config.yaml
qk_norm: true
init_std_o: 0.0
lr_head: 0.00564
batch_tokens: 131072
Each number is 500 + 40 x the weight over its row's rms, rounded and kept within 0 to 999. Layers, rows and columns count from 0. Numbers have three digits each. The size before them is the row's rms in percent of the matrix's.

# layer 4 MLP up, 1216x448, rms 0.101, rows 1042-1113, columns 256-319
097:429460425443554517433558582507531575479475489491518513452477499478476594532402419545447488522522530498469464455533470500498486507570457525510441479458472505539535534566561525521520504516466464
104:542535461515473521476494452476491457453479503530430488493416409522472446468525495551457475504609533463514497481477569470455494484599457517433451458479448480451483537467446516486557478540443493
102:509447572478552490495558497454446443474441492499502525442494453523508482448532516462531523445560514480529529503487452522473527508421452526535505540517466556443486466499510485482533521517533484
095:501459516451520485479539451511431529541478477536506477455445525452518535477438534484471488558547442476515501518523495418452484595478535480503545475481416498578433466483542531468556507498455494
102:519536528551516427462492510474519445541546473514497525487461490496509477560404569452476503454508569474441552575566459470511518479452489538483489499494499492456499455530540571551448546540491428
099:506561438485496473506505493429449557537582475518495524479514491502486497511543522495469410493552490524486480535361555586500501491504469527506538485538462528527533562500530518497507479523545503
099:481512555518481439463526548441507451486432476547496490474502553496537488465541490490452572516525455513550525521492516544461490483466471472499547497549486460494490564510503528525492563488496495
101:439448528509500513479443518516479528555548513572573424570471514420460582588520435558583494482554476437485529553496539482558460528508577508543576495521517431501558547489446468465472509475492416
096:501540526523521530590480510462475462432476444536503453522469536449440520485463490497499515436484511527480476481535469471504459513481502494555487482501601493514452452488468552518397430528578475
100:442542592456536463534517516510500554488498461502384510533512458457502523490521592445531527519505532579496476519440475476512573571488513451473526459494538462515528457430514532533586509490570413
094:465477477550476443409581554428557485492556461449483451483519455496461508489513482493518508532529449521423480492473502503483491506494564580502518491529498547540513532469467530479475495463535485
094:494513520512530445472438428509479511496514504515531449523460468507509522514501482547476488509515493556490455475478427477474495542476548546471495511490533451520483559513490439476520548464460472
098:544440454453515553491474451520480570483474449549534521499495538525467447491485535464559464503476512569493571526436456460480504484519581472494448542472482512498581490476498527494468574448539436
102:474516528481465504494488381446445460514526517538462454543497480538580505478489534510485470509471468467434473457560411540490550530505489529493489523443533515506457509502478448399455506530482421
098:461482563542464536496505502546462457538405461518568567518495519407550514439491483550536533506503441466509534495561497502497495523465542555508497409468462511506471458477518523418516451520508441
105:526519516528527443545532446375522505500464503491513579531518493457400477527480469478516507559455481554512522550491485510444515486555547466510547492458471483505494548543518536411521543509517532
097:504501494437459497508512539555463486556532487511509470507441490493507554433540541523398508508533486508507503497499513455464422440374535549465469528510484546492570490516539420487518565540481447
104:483510467487456403483545561467490503487504474554451510520526504497482553502472528443524464508487467478467473422460520569491553578585488399544528529506524486472416554490503553498489446520539541
102:541546507481483423474454536526537461445535524513502482510434488491548607458458527427461467429469503465566526470484510453514491505580501464558507466506545448478505495526548504489470422451497533
102:465517476482460474543461461496515478484553518478493542491566502446514516509461498499456436563437529528443532510475487526562486497497504548458492491497502443476497481504553493556559481482449519
098:547442512488515487466477584429477462533492448495502525578585492504473529498524460461470443522540533487508516535498528486547464397511565537579469519413484469451526453452461483461497527499473490
092:453561496498475501579504480533498542541537539484505482543506554506452504489496431522487470466469524518545492443543408484451508555503472464519410491490505487559499438492468530515618468473481421
099:483470535488409493513515440545468536519522498506537464494485520472462436507511510470472434505511525497481553529459550461537509508470453617465517532509557541485479474542522522503521498525459530
107:438474553457493457527475444470497505516518534438526474450495499494516459471549464451528450506505533528504480495531523418464533470429564513462453573590494499471481514459566555498397437559526548
103:429523507544526476468510453525503529586504470520461518493458559480498474533471483417519496499496486563586530506486476505545464491515499493456412513484498533434467523517529418536559561463483490
098:498374521508543482475555477501455486550530496494506448509476454484469564445558438537481474464510438479481481519527408492500505500553486586525466501527440503505514480531461434521561440507462495
104:469530534527510483581526492479538460484493491466467419544520453498520503509470504449412501458537441526580461403475533460516463550406478531482478562515490530430484507490546427490494466526450466
102:477446485511461487460523459536465442445492494480456488509441504479450525491480517472461520533541458515507491531507454520546520447453532546392398541515422543519482532528561458504513463460447525
100:469480484483524473400572448410488509527548471502483539407455478492525533492478556493477454466547514505483544524570470529486540512442464557418491525497492486513540522598550502546571475523512482
099:504497441503463484476478507478536509534515503514458564528533554537535498547482589444525540531427568517518474461552451552472483467517468594465513473485471418472523574560452457543516485486491572
103:497554517506463549510553402563480488486528485418469506515496527492503530455566490507513533462488481517520446458471508481489522453444497442443415563470501468490430550438510456479581498457506471
094:526490480485548462490527447461489501552533510531467569515565503420579473537526511506524486436468515485496523568561520473515543452499495535503468478517528485439468532481538473579612449461478480
104:562509550546465456517515516515523553517489515505570556491494555576466465505504487517422501474526505555524473489531526559508517463429492420527536516556483505490486521492539481511494536569465481
100:486428462460509524498436564527544510426453493563553501489518501488453606489492480503482532491515458508567489473498483518485471492551441449518458424531548437490516513498467475517540528412476465
100:539481525537535525445493457537586483491522467542506509483416486514504504570527499528529551505416545455474446519526503511508446529494472543428526496485548438534533496505469528482492536438483429
097:483457448480561541544567542496478465568401499564475482502509496487459472535552524551428516468435467501482503508516393494492461498429453551486569518536451461533490492461484483469548528420509420
245:510527509483488617517531462484574487458458544493515454550504459452493504484521468504481520545519488465495482468478486623518458504518550509484516529524498484531497610474485475554532448443505474
101:510439519499537478546456516531465452489523447603458505498487488463563523498449527463452522492565553471512447488504530510492572477500424549513449520387537513477557421497503473494463444530432541
100:453504460507564514460533460506535498497506514508447456541520496435526529551468567530477561483500493478541510543462513491424554507467503529566525524514536552522584509536461456518585472524492485
101:436466482523576528459474550458516510448503492500513557483500535495494487489438445526526518549436539531485387443440520439505440482539519543497513490464531540552425489463538523469533499517476535
096:523445498542482480520507501452474463502476438471478521543474511448488551512504587522533522496486558485488444494472488490508506445502442529475528517503522440493468490430511449451495503568554480
098:416491487522455395501474517526541514482463502567499445563501496508534460552502448473462465506539522443558534572501505532459521415457521483501520507527477505433559492480459460525474514558422557
094:397481464527457575496468409514451487512517520530513448459481560484503451538532423496458588470506526454551400528463544546499488486429525447508441473533467453482503515484487482497525470477567476
094:397436526488567552441491499515476492543503492539494507490527564494516524467454499522462551579448476550451498457457436495363475462485554520565536592534483458524551491600525531534595465500451480
100:485492510519502457491460417508514454440524433564510525486537491438489463482491527459443477493469493480462479516429544483549429578531456482416488492444508542494517554483524572523509485524527549
106:462499477505495462559561523501465462476496503499491536475463488523461481453492493499452431504424441471529467499477519544535422562478573476575477500548473440462468466492490511464546500527523493
105:588552473448540479545494505501494487523450515498481562515459564440525500492490568495488472495434525464461521587463549442508474476469495452461561452572568435520457561445512498470502423532537583
101:557510474534485503425525538559475525517463502516474475482548451468407492504477583495548521491483571486552561432501442502489476443463518542542503489497507529471474479436475582523450547500610481
098:453553532519506493627495531449509498440530513472502472496518525570516544454469521464494538486479569532475509457513412591520527455430502474498543527533541510416500524480569530497535532418448580
094:542437510554567530550489487449505482535424483521506472571577427417443562539497485487496533485513552538509487544451549540466506491548474501450507467478496415456508526540471497458486432460491473
097:556514439496552491553532485481506456529473511495497424458508452542487500515566562493436501474481429437488552505476527491591534487536543453450499494426518562542483487527495512548452421487440508
098:479454502437438532485557456444493529545445481480498626512517419407521546564448521435566516553503499522476465535424507508456518535559428545553505553478500486498563482545508509473468487513486519
100:536423496441466556466515498520506548568445484465549449532430471518570533451441443479546502530463477588487491444514447504488500473522604531549438606467497508550578439622549474483456548543496465
115:556461528515519481461397540486513481526524385470466544467486428502509547483505511482458387503515493518475516526488500504529582494489473453520494500524472483467524533440439574510515533510502473
100:523425472491406469510565456506580486433550499471452451505577495516539549496518584506506575543527510519536575478467500516460536519501482565492546490509507485477489554574418525438537454478496544
098:540477547457514506458538471565496501436508507455492476558551511529502461525498442448454485494552469497462508521547516451493437550524463544460526525495491544444492530524630491549463555463488509
093:512513515499520457473510514541516484631552478511547490512482549479525493489460553534497494536523444524497473519554493470547561584503467471447478498503444503452523583508572456449414525468474452
095:509540445541497569477528569416468510457502476535506470550461476490493492519522558489522520455521518450492504478453493419457524495586492502547564559484503484451456498494489470515475502550488460
106:517492609535487456571578507571520529550565503452538482471511458519546513541490468470498569497501429517513554511461469473464507454479411524512435518530464463548515518553480529538538483447481466
100:465465482454446418505558452556505518544534545523504575560549561442531511502489510475513524503460491518483499477499525465576483531417421499540522556544459526558499556542476516478448559525501534
097:490532519434514476542511501534519553488477437465494464523508525519470500395508505518542545521448516510549443446504473459536529504479508481514428484473537555397465525493506512521472547468513491
100:507481397467543437543490541549524511508574532396559493491471460519546509474488432453561460437546505458422498514527480557505499448440500496510501551540487496538476485430538476589457516496500500
098:515499405503506591520437481463455516559466513503475490417510486499539433477484547603535440562447456518530510479515488468500506525576550446471531524452517545500449536539522547509479451481453492
104:531461509528506528577466500541427464550537490539455483430464530502508498570469443483521572554523530488470486545493536456553549458525495513517508451525519444563437519498431593499500502550500448
101:524475446555509484462477477477424547505509544530463483536477496514496527405516470593567561454580474469499536522499546462485477524585474429499486585558530480516465477503498448489579501486539533
103:472495488464495473527523524504543454528477545534481483497502535521454524531474487530514406507514518448453538530437485465521533496469521505482496482488499521451555490520367557584512472508414530
102:459537508527514450465426478501469498522502546484490439538496579481441489583491555469510482488501403519525529472505495541482487476503567553453528539545533460459515478448505480510583488494495525
093:552481561493483506473506479506529478525514539527553497530544488544511521528544450466422475559413456516560484541439475512503536482570493448510525519537484440545464592397462602516501579507504518
107:529464454381413452428508482542496532564470490563495472494484498510504561480500531469525407492455535540617543508503439495508460514455533447453514521567548505543505500450504490486477463455428523
101:512500560502472493522428452468500447458501500523526487463535485518424510459537476490536523510542518494520523517544413513473485400489443515469505523439582501523537459570482505454578542533498501
103:505476538539575536488524461550455514459464558531504473504456482502561475546443469460524437558496442454547493493542454481513487509483500501479554535489443446466409512475497451488493541536443474
102:465581519536514548439497444470476493494483468506536536460504529515572555517544542474457465527486443504461522425498540470453452474559530539578508482513551471515453486511491445525429545535558445
# layer 4 MLP down (transposed), 1216x448, rms 0.191, rows 1042-1112, columns 256-319
100:498459496450539560518508487546506524473481542504573526509474549531479511496473432518513506482532526558462473444486468505479533451557529470534467443464384482479558443487565476471494465475599545
103:483515545489487450498461541479565475524497521483458494550505475489522511522532503546462500534503559556487542501536576512504478440622457510508491496509501451430509518524562512487570478519497468
102:495494532450527558459499549490479565465533375486466532446537445509462467439478460489509493441488582484496445547504501520520468521429437494509437544418499518468466492504505498465496550480545485
094:527573494459557587470487546529560540483505419489492505447491445510478479481574504453469538488562443446485514508476573496454491488535449505484483496502542512490478480525540428495470498543422431
103:499503498470486417513499503581487502565468492439495462535470463499548444463463611451434542474526474482541532524526503544498568458495431596533549606487490456475477436531457553489501529475410530
098:557527495558464557513534442582462500482445436456443489549579522523497519495500523532494524535537509473577460513436463468587485496513555461504419506564447476526485542530470562509489452527476512
101:512539499539465522467535459461510550541560460465504457516528474471366544476479490471483485470546477457498637481461540514500509591483554505538537529557504492524445554447465475567498486510483461
099:455433501520545451476469521512426481475525478516483482596593451574454565499505479561508550542589547520479565522471514476502535539475442476548578468512434497478488444524420525522518582547464465
097:514487516514488500521524548478500515510486499486542376469530486558508461473539502569485508599474461429513512461484536566479451436546539567540475472455506514544567468475570533487517524514497459
098:450467533537422485511501546485437493539470455530505499435497493484523439506517467456492533503526582499510448440469484476458585503524494507508500495469492478437538437503504549555445426550515528
096:555533470540529483433509561528445487517469459472553509468506507547477597574459492482493482533561522498486502518590535511495506523494497498567518532560405460482468554484470486467483458513435485
098:565463454543505595513525502459476447527503504487550501479535471448457542439510492427487511518543457430527531530559445595521487513429518540467524530529556572530561455615504529554550486564571528
098:588467456443559544478425460518430475542488471473524485487536462509479530485558542484508484544458514480487534536378498486437505477575445519498497562509490560406528438494548550504462485494503488
105:512498500515531543412501475539496499487440504474481438559596462456543466485539454474514508510479469440555503498547440520485487515547563543517547495480520503497470459419465515500592553518551439
100:497509426512581497521498482536520532515547587552559482546551471536491529507509490512458514493455571549417488466613484444491472554465543447430561532499438512522494553556594496504493442504541538
102:475451538520502671514487502509461526557527475506468480482440479460512582452475512530501477545437600487454521410477488467518511527529521473526419449427528542524484531572531452488476514544569544
101:544494451490494559520425547506463435520534539568503533477456549520442524561515577520469567582467469462509513566523502475508512503541538512476463421539507545524472562536522412491477544447512522
103:591549484472453431523496526541512480479511484484479423504503510476473507489450483515465493507425414472514468428468478482487492536549500454514489529535523550491501492462525485519554486508469470
104:519559524511494439505482581550570415500490514527539468495485491567521548499485628540492501452544472556479529522477458520513523471470457518560503562510466488507534511490432464464539469422496553
098:505527484467537477612484484455456484481439479538465491470567507547431501529438518461526476428531495447491483473524429542497553541488493444469506435552458554505524490489507534547498503531526466
100:495510491433519432523589532500455476448503417560511482536539488560506501439445351479466489521513604478473426503466533485487583454445526532435523508474469506463455489501529564482469483518414491
098:549520519484526575465523535468563469491474472509427553410463511548558512512540567454479455540509451498433495540424601531561520485529454536486522516492522487459484488515520504508503499460495592
099:470495391436503463474460454461441487505421540462469409525506497397455570460475515534539461496488411572459446387525529485492457462530491532505489477528538494440486528503529498559474404466475505
106:471465542535472451455497429552516462502544458453475495437484482436475488539559547479456483459509513527480535503565543482534558456468460437463527552570481492454507492447512562531462494472544576
100:547446548516463574499529531529514543467514498506522461448464450468498474528552588534481486481375582462530491420545489503515438538533477466491422435548521564501519527608485466516462487529474437
091:508459516538485582567466542540428483471579539427477488503549509473531474481536491503484552507522485529562523486460487426518529467469513506503502487508585496411457532469490472496514510519544475
103:441509541539471373525473478523544493559548395514455507508449529496469508505541558478483529498508467518549525417518451504502490516489510486532470502476482514447478551530510528457479466515482448
106:505387455504520532506524502562581518516531516495518497504516511521428472519476484489510516574521498510542457486507553488452509501573532479460466594456493482420510560556504473460527488486458496
102:500500472488543344547491413460552486519481514542487524441472505416550474494494551469454537509460543463523535466515492499464484468534448473565497504543450483519497510418452487551533479529479557
095:508522571487518546495503498541492527509514499463493645496516493494522543543448489493418571537512491534489480494526559490482527501576451522594584506510538517452447505456455529523466513517547475
102:499477478533481420512531533482448480555609496554479457531460515494466480507510472586412436513503476444486465473481503500480544552473477500491477513558558489530493440503562505499538544505461461
095:484499447507489381501506533463544515493552491487441524493507431545499514441450483431460447404575489508542518484473547532511449553489519550506480535496466500521468514489459531511453521533497479
102:498477512526484417531529493560447452514525540475405476489472549508431547559522498448452439472450472488535429462483497576495527451521439476529506486497511514513557560465519476512548518577468494
103:468393509500474422499534554468513514526518402457511488527434436472457523485481563489480523455450490539529556453443489495545516518514479522453485382552469482460581500461481529567460579508553440
093:567499445533494521495471502440489510495576497512454565489477444515518474583495468494524481462412513590522424537422448498527505480495530503462587451484447510546524467543559586525563511520552498
099:507499483427494459479484464529522504457484509509561446477512468532485519489459446523481462531484435498531501524486532499588511457439524496443466438503493489536459525553521521508488524506582567
108:492519480496516776498505464474533494450469537490486457546512450491511478470519450476465497519517479503500475479480481551524490494506517501516519499498499481518498572492489491536502492470521517
100:586493466493424503558528495486494491490535478570487495476527459489524548481463496471484503547514568465451506449520500516570557516545538573465471533440549599514492470513496505485404440462522527
101:483472515578503486496554459529480490436601520461494493520489461491421509544577518549499478518449520463558463511526545505441540495481502543564625464446488540492547430509496456464619493501560470
103:468419556454533422504521539482528412517494549486472494523524479465475505531557536460560478592499573509495495462428463564481389508524537531430468477466545485538487488461459508541443532508494545
097:518454518559500546501519499485503474543442481472476481488442529570450531478441562493540593473519503546531437542434489450497414480529528475505530519483485458469471537525458487425550535477493558
098:478464518529532449522491511456492464490502494536553464449565543581473471521498503504470526512502541454489536513522488405473497519508550468593505468488470550509452487526548518528484505470534535
098:535578478484429603467519476465490532505483507475508461511561490471537473576485474519510518505484434516524548513506532513542500535493426462519498501492440505497492501483527476491564494607456526
101:449454514459486500506419531494487478507512543460505457526523425449484495502480513546484519497536496489489543506494490545463472476511484511469545529474505528484470484475453515475544556482483485
100:518441566490520503473467516457501503484514455429560527440576468464450556444467474453509486573485493463540488493523547540461469539499438524535504530454519517474461542484523545550538472504535493
103:511518537476534367600494519490468496490457516470447464454464487596512523500513483502486531476439462423476469549458562514515521583494498476550499521484465517522541543489439427489544479417485385
106:582484504547525480505472483512497495500474429528459501545535521486506560526375508437538572501544460481495557498491414581530548484540512472434545499413484510461486498437531591538453504594510493
101:459513437543522514524475485504533493540447513541466525549506468489539497541532514513552515478505504487482528486509506579483473496502547446543511489555500498456468457511488526479481477468531483
100:439528532510477489580546568540555434461459423476550539502529470442558515478517513452574512568479463524467485530509475470490510526570499457452470489523523458458529528453495503527422455453581515
098:499535523472505599512509564422483514535478507500530539509515481458566516504471519529523476483511444526521449471506432475441513492487501505545511517519504475465506483449542533504473456454587457
100:586540430441496522482492495477399453494501538523513512466553489467406433415531514480493497526500465417467511535476507459543504492528480423476474515505507528566491479478508506539519542488507509
100:481491431513495503519617464444560485481587531464449562535568482522473497519521523492539498438471532488467479507491497487468506513436544485533489556472491511473525514576569486463540518462476496
102:542480564407444666536507488423513490481520493511508565542435440529441500505512487461498557510499472568490502532483502547513425493530475525490526514514509467498513493523494488496437517492430510
107:571527467542526443487401606531526490571449459520492530502490441596459527463488496491426463506495383482402463537471523528485549499536498455503506508538524524463589548446446530588476519511520529
102:489459475554518575491510513483429537543519538529521458515491577504540490471520525479488538503484456550512523459513447514488499433479454503532419530500508579408528499575490486419468444535526469
101:500452513539448465485529494589481489496529529482494539462586529536440495535515439422491422546577524458477479498471535476415493454529481407490441522506498496491510505512533530578458548477462551
092:477512500525520492538489483551541500576556523519583559507500447521534436507468516494523507499503437464421575465495508470532432529506553535488496525572470503512540538562471559455442487506482527
104:532509457554475512496463544507477575476505463544459458453459491488549501548523489483517487537523535546495501510545569515494499486514532469526526562451483546480565478506508506526528532548524402
104:530533467536524511523504457502523545407521504524462533545524492486497457530457486525473472563476546541470541535459550437555523518471495483427475566475503489495500481387503490487535517442487508
101:429536479478579507483481524515483490439539469486534505428504523447513504514426501563512542528494618566512499520471457524486401511555496541479496487478509534495441581557488448476484525542523473
099:507557534549518388515507486550498549508449463469499401501523528523465461469543496576497492452460472545515488464507506451438448491492513481518540510497523492459556520559585451447481461515482501
100:483546446453517396519539552546516496504578535417475515450573481561548531457456550507503471550526483497465477509536478556487485473511487479495511427506531508489527470450482496569507486517598538
096:529535492508529442478469436495549438440467452513461444530427544527486476514478486524552438486487486487520540489477476531512424460477623508502537487481530487480525479531505492597462503477468456
101:518505533483509557488487527495512486452505491474468446435460480462486508604488440416490532530573534494486525488484536455543512500445477501470510441498507459513476549474535493478442512424526438
103:510488498534520439525544530524490531405487473493530461561513506466582521484497535442529526418494571516493469455497553483420504550552502587526491458529418501540433470524514454476507447469444470
101:515439479490586473538518543528537477467507462551500488455478455525438459490477446542553436501443504489479485480493500515553504495497479580471502529546471525550475439508479528562502481521516514
103:540541506517470410510573537571509410527486534576520395549492542511462500523504538497529465507495550526478503482510403476491464486517487536484457501479520485491540557507565561459564521512490497
097:477499442516547383478457528569510464511481500485488538540540513589474496522535487489499559482549487551526505545462494497476512517558421502552538566538488551499491485487539518512526514477595483
106:455503454530532443542544556510516468517447443468509509485429536493507496436524601596589461566496496459452451522500521465443461487525440470597458523491491505421535537542490479505484444548517482
101:442457473508487463482459444507466539481509512491559527539537502409466581479556515508555502454506509477499457496514492462467509404483473498522545440440499587476516535555505535523535516509554514
103:517538479461491685481506474535540560456466545532469538515483485532490459495549500438414463557499446476513445495510461491493493506507529467492527453474509491487526534533464460567522518515509530
# layer 4 MLP gate, 1216x448, rms 0.0986, rows 1043-1113, columns 256-319
105:444533522526495510531538544502514470526506554524532442426512475503478494457577577524418466520509596493412546569502554532489567533546429433543499466519482443477494565436613506533484476513455474
101:481561537487478516550549532532512471459479477539461626558479555549449539498515513479512479541482463551553448613498449508525589460510525464443438494510519544452472497470465488512495506506485473
094:482500472484476495488537500503554543461459539564486481538506517578518508452478539548495486435479528483497479539508454555461482517490480539477498519626520477490501492506446511595459495537509530
106:517515535530565526515518567518526468507436456458519563539491512493537540517589482521489539528484463424492472512465516475530504490571471521496467503484535476486496501501550529486451493490519528
102:431504465463547394534519477435539495441504467536481556462500537509514435517437486491477513493487582519535496442475527467554464500498509533541545498529518531552519543514517543517530481426477570
095:456536535489479507382490480453575546493477501553497422545478464519536518485485481445540445483466423457535483565533518525559497467511459500471445501490520416436480520521492506480467456495522505
099:516516460467484475550540484482553529466475433521483505482415459514445507454471498458495491531516495517563502402557462561509536502523511391480448539522510522495479518554565454533495444517452513
096:464492516480456444546563535545518483508438530521478477497524512557503540492557406548548524548565508521555403549470496509481504468544495518501458497528492529571502505544466541516511514490459488
102:467597444403582466534541500489553506476456522527540545534476531552523537464549526530502479483543512445545509560454579535472523481545545538558528547550466554457464510547487529530492542472557567
098:560474515541501493461438517478541562438476473553497536525518500475513503483508502555498549516545543492521413462481529535489462500506549562565429423484466532499490505515416464550485468450434469
097:518552457562506481533487496525558429561519534566461477518558431513481483420492460535460421477450465495493532534462438497564495528492540591510504456518442565488485524541580520496424530548559555
102:510468444484528408545534482525433526421518471485448529522481530512537520498506488507465476461510420486521472535432571573581439504489511593474542522452440506460527514461494424484498527527560538
100:459460495491493526450544474462522432475476541490555485504442444462559495466551542505503482531493475476535537468468537451406489510473507502521574487539508463504488512414435536450550586452532521
099:530486582489427514456503461511479465529497497507433474472441534520490463523513549526434497478612421529494481456536555454482433454453492440452521536521514482450516516494430507447509442448474496
109:428549509479612483532485441429557459490482488528528551421512556540448460477434389526507495568431442509500521555475455485513442457503508531498455467525513519528456505521534460496564514552518437
101:458459460535547507452585567448509533528494507493442489533547480489440387506543538461491445462585514541455427470553475458454540461541479540570524523493454474477522473517465558512531494480538468
112:510518461400513467499610486547494538443466563491477440507548539539502507529545484500458507463501478511529452388536530488453491512527524430537473464485503574515434481504461484514478471452494518
105:480502528486407486500458473549579517499429516506484583460503490541541473498410507473463448494533488524472494451457526498533461607538487507499563490454468550480520479493435552556501490502499539
099:550398541458520553496576471496460505519533571439566507475493495469447487495545538499513542540552508529521570555538506458568471471572555498510492482512441536534472460514555463483504487474521613
095:531507504531504520499468636492479481504460519511498508521509451488527453457581448492453456462483480479464546534506550539499460487503458551464529510549501574487500442501475464483489505524535449
082:563459475494425522533541468503483540534551496490519497462488512557528545498424583508485506522469479513485491467521516512472524513505488550509532529508533415426455509545605471510465530494479535
100:452487500505536542485495488433482576487483543473531440541438588466483494486420492462551440514507512513496537506556538524496507496560497516461512539513484469521497517456469534584508460492578513
100:481465492485529489520542485517618486459472521456437512420520438469524522487550545550508465518504471542493437444508459532468515470448537520464494589467559521544529484448571495537504471492482573
102:520468396466533457504415528450520546479475571496548490533529533497468578490496515484533433484531424523500512524461553510471542523477509492484545531461485461447548412468499524529561497460534550
102:523484530514487460542521526523494533435432451519454478562484475508480491469507387607487564505391414521487521529464565471465496475527512528399477492534484483520510483506502522499495563547576515
106:498440558520494434523494396501479525481526463398483592492542490460518478447592524477521510572505515524487460494480496496444499525562584435439426583528495479470499494467536479478443604443579544
105:504539498473522494442499548401547421547493518581533468519525461480492487517490465474561501513500515434434578448484516479416555416489527481453513472432548510516516481489554484529541549515467496
099:557507487532392532516477528538511575467495470472471525507560566506475504529578478492549579399508499486447509539540520454525454542528522495495471493501545457494437539431462457480481515519459491
102:457540545563544466544460512492515454492430531481533520499463470527552507444541471487534495466575431511483434542447560415530548435560497499507506448489523483486519481581427473523510500498595497
102:470538530463578489598526484511488541517496495507434536477471514525499495465447485416518498499480493466479440501516516471491461553552521488510451504423471449501543539497550518514579527467532530
092:490472565576428574523475523410491471576473523453475520508452468514496523523461494455455457478453484426487482484468515501444554492530471512447484515499467476468484526458418533497553459534558524
099:535478548529478490570533568497535523459483521547486510513483515577482461532583503541456488528547435476471501472502463502457479509514469447513461481517501493524495525452496486512526533510469474
099:499489484512515550516515547481568488497490484555545571464446487413440548492527538494519588522524483548505512531538491481541487520536526548471483429515542519448556501514390497536455593501517520
100:492486509461443514464514542526478492572512530468464505484503538531483568481525523504539448566549457552522538454602574524453502483469556473554511519549533542513398473495433489498554494533516467
100:485534436580536547521549498556516475526470434554500514536506550536501524497453508533452517495395543465505443477472496513480489459518451519513524457475475473482500542452461533506447596544530531
189:442526572482510500566564445487528509516458576504493455498510492483476539509515459517505572571490491457500508518492474604503489580514511504449527526511516519551449593491532504578548485468531480
100:542525474522488536402558551499501535515503496510539484490505481461447536554502450443460534501514500528523516467486431553485471518502523493465488507528481519532523436472534481518413594534506560
099:503500521493488474521456425486546496491490532489517534526499578499449480506512509539407464511477485471527433426455465484472508534577516453476529459499493466434453445494476479421594534477526478
104:473583423499433461529450433483555546506452380446574486488552481445560550479496510504481509567460492508475510481570472477527521494538488548498472470555549507470541456453528541490506498464483543
092:485495504494412430480517482518598489491464498497496498538429515500498484559485489544475462479560483516484554475480471516532524508468423480482495534436549538574524417530476490422481481492527469
095:535520552469538534450508501514482491575450516496523541497441507511522520474485540434514452458518440471492504480511568532472460488527490503444475490459478478542522535521463479533549533507442444
094:517554525536542505519478492601584554444507492486421542587494505467526543446403454546480495493478542461588506464484518486500475512546562498535519524487519531582528463474505490516475545520448475
101:471519438540492463508576529522456505494490475571536507512461461550568534486500504453495476455464464504507453567507504469573526503468595521487523490513503495500490518570540566556529477527503502
098:444495463538495518515468527556529446481469510443514499488460429504461526553495524510380488482495480550467500572502524503492532461522509502441512462524514471460532471465512411552485444492486468
104:560519506560505408500445543501513423546486538533524495468519507438503534548471453526451494417595445528538560494495522459487509560442443487503540509541494501512474558507449461578516498445561493
101:428495552463439496569548475522456504430474455519488489515472482490478500502497531530477426471480515554468547488458523424489551483513545535527466526507444559535445514473489527554536465499490480
105:535493400509520510411575509510491601528445439511589475577475479473476519452502532472486525485496423500536574528460453561455509482496488506466464500578547462524486488512468566493470515596531501
099:487476558562474463468504538494485484470496547440501494468573468524521547466544514500505493471465528540546556483532436514509532501560452421485506477484556456493516538503503509508451526462472457
094:452567506521515422523476553537576505533503486432539491475531468513529522454522539503605454517463467472545458429492459529506570594470545479496499491507559503475506494498472514508529450509463477
097:549579518514534561430503453477546446525491533517521482482526479517496479423537550401478451500566521449442505560527477526543585440465497384525493569516548505560569452472546467528504485500588473
102:482516484491578383511466486502468464419513528482560493502518508489438586468542398540440485539517456504551455485525441529468531534482527458524534512523478451428428507456485405478567507442513483
099:504499527489563460514509563478536478493571484458490554452478470459496512530501557496599484486533489476506461552436455565436502543513534453487459436520484403487483541452498476489460523559505513
117:511502492489466500557535402445514512487458563580510424503499578550483475492571535475532489499484480460495586438453505513446391497532504525492482555528531474513463486546518504508500480514572601
096:471437463569450552463510498520482493588520552468496539480538501541505445504500472506508512556455500621507519554484481572385490492463522581516531474472545520520544515451541512500468523527542462
096:435458447537511443482466450493550525512494592466568498555554476484476527517467465513521509484473453523496427476452433528514446514484505497457475535469527468511548462505514455592560471470423489
091:514474490537461477506481475533538396520464497441470503509484467426559467467478537474514492563511557590497515508519423518533521490468536545591472441476505493552518396527565550511534491480475595
094:506564494481449495563469509468598529567494516495535527494503540486577428515552443503487508526486507568512496534549610454507508483604469562442536520529506498457537505518536549493528514473482555
107:403569609518488444553506492573544496584489513510518564507472517556538534490480547449475493436459566522415517561504470493481484491549480488484501550504479449583497469493465517529511482487482524
098:520485510470492417483552504506474436471516548481539490482584481578555563467530484487503480533493510501480506570529491426538481477480555523562529558527570420520462554466464499495479508478535487
098:478446436583527508439512464505502497556466567549535594534493513538543522515473578428453467511507544482535500530456480463536526580487499529550426475560434491423496527439507465468573470418506584
099:527540419445541450478525467465525478511500518510497423464529450519545405555514466466475509417533557560473502445439471500467480613474477501452544512461573541559487500464484544540516467535530498
096:535484621477562535505461520450523492510520527525472472500482491488534432448492555502511573510522439494534522496517475532468537515525447557619455473533486479426545463484530469535475489537467495
100:444489466425451367537539485514515499500463556535492529517563496542546588506504608454546460428451475534610506452428526561529531545567489483480511506503473508480490548515547605568525501424489557
105:482491498530454563479522571507443553551477512457425483522575433465492416471564497504533415520501445443531503534486533529526522444470528419493504524516558493594522519454493509449494549475483540
100:503525527479490460565472493475478536578498486440530484433524503446466548484480466501497496474527424504520500433536478492514449470504577481528534530455448509465519447484517548476536550469517539
102:489554516491489531458579528556574534484541476486500430498523513498496422452508534475426502544502454491417527558554567522487525499549519560530472550465486494536452433494418481520450527439446499
097:595478603533480524434496440467526435533476501401438502421549515447489488518452513514441469439576528519549525527450521464512569456536484579530522544422499510485504501530466496550473451494535531
104:429546500572466540457424488450513546489449496547505564460444531453485499501474526536482495527496476474507517484510530522448494527516488492479441471484444550460519515479536492530522518455553483
101:491546499508527487550601458465456474479493499540488514502448511547467507553424471505459501503448409484498486501442477456571448482503590486550473499509463470528518439466484546499496539492599494
102:444548537571500548488545493467521485472467506565523493511404533565528563554449486474509395547513444493460449468510467467497537531546474461517469523434466583441478524492466531492489512611492513
104:409478499552513480529498475505413516504455522519497452490463499536480521456571556437508473432546454542505520469521545442461478464544497553604576533501400522461443450535492474565449491493481474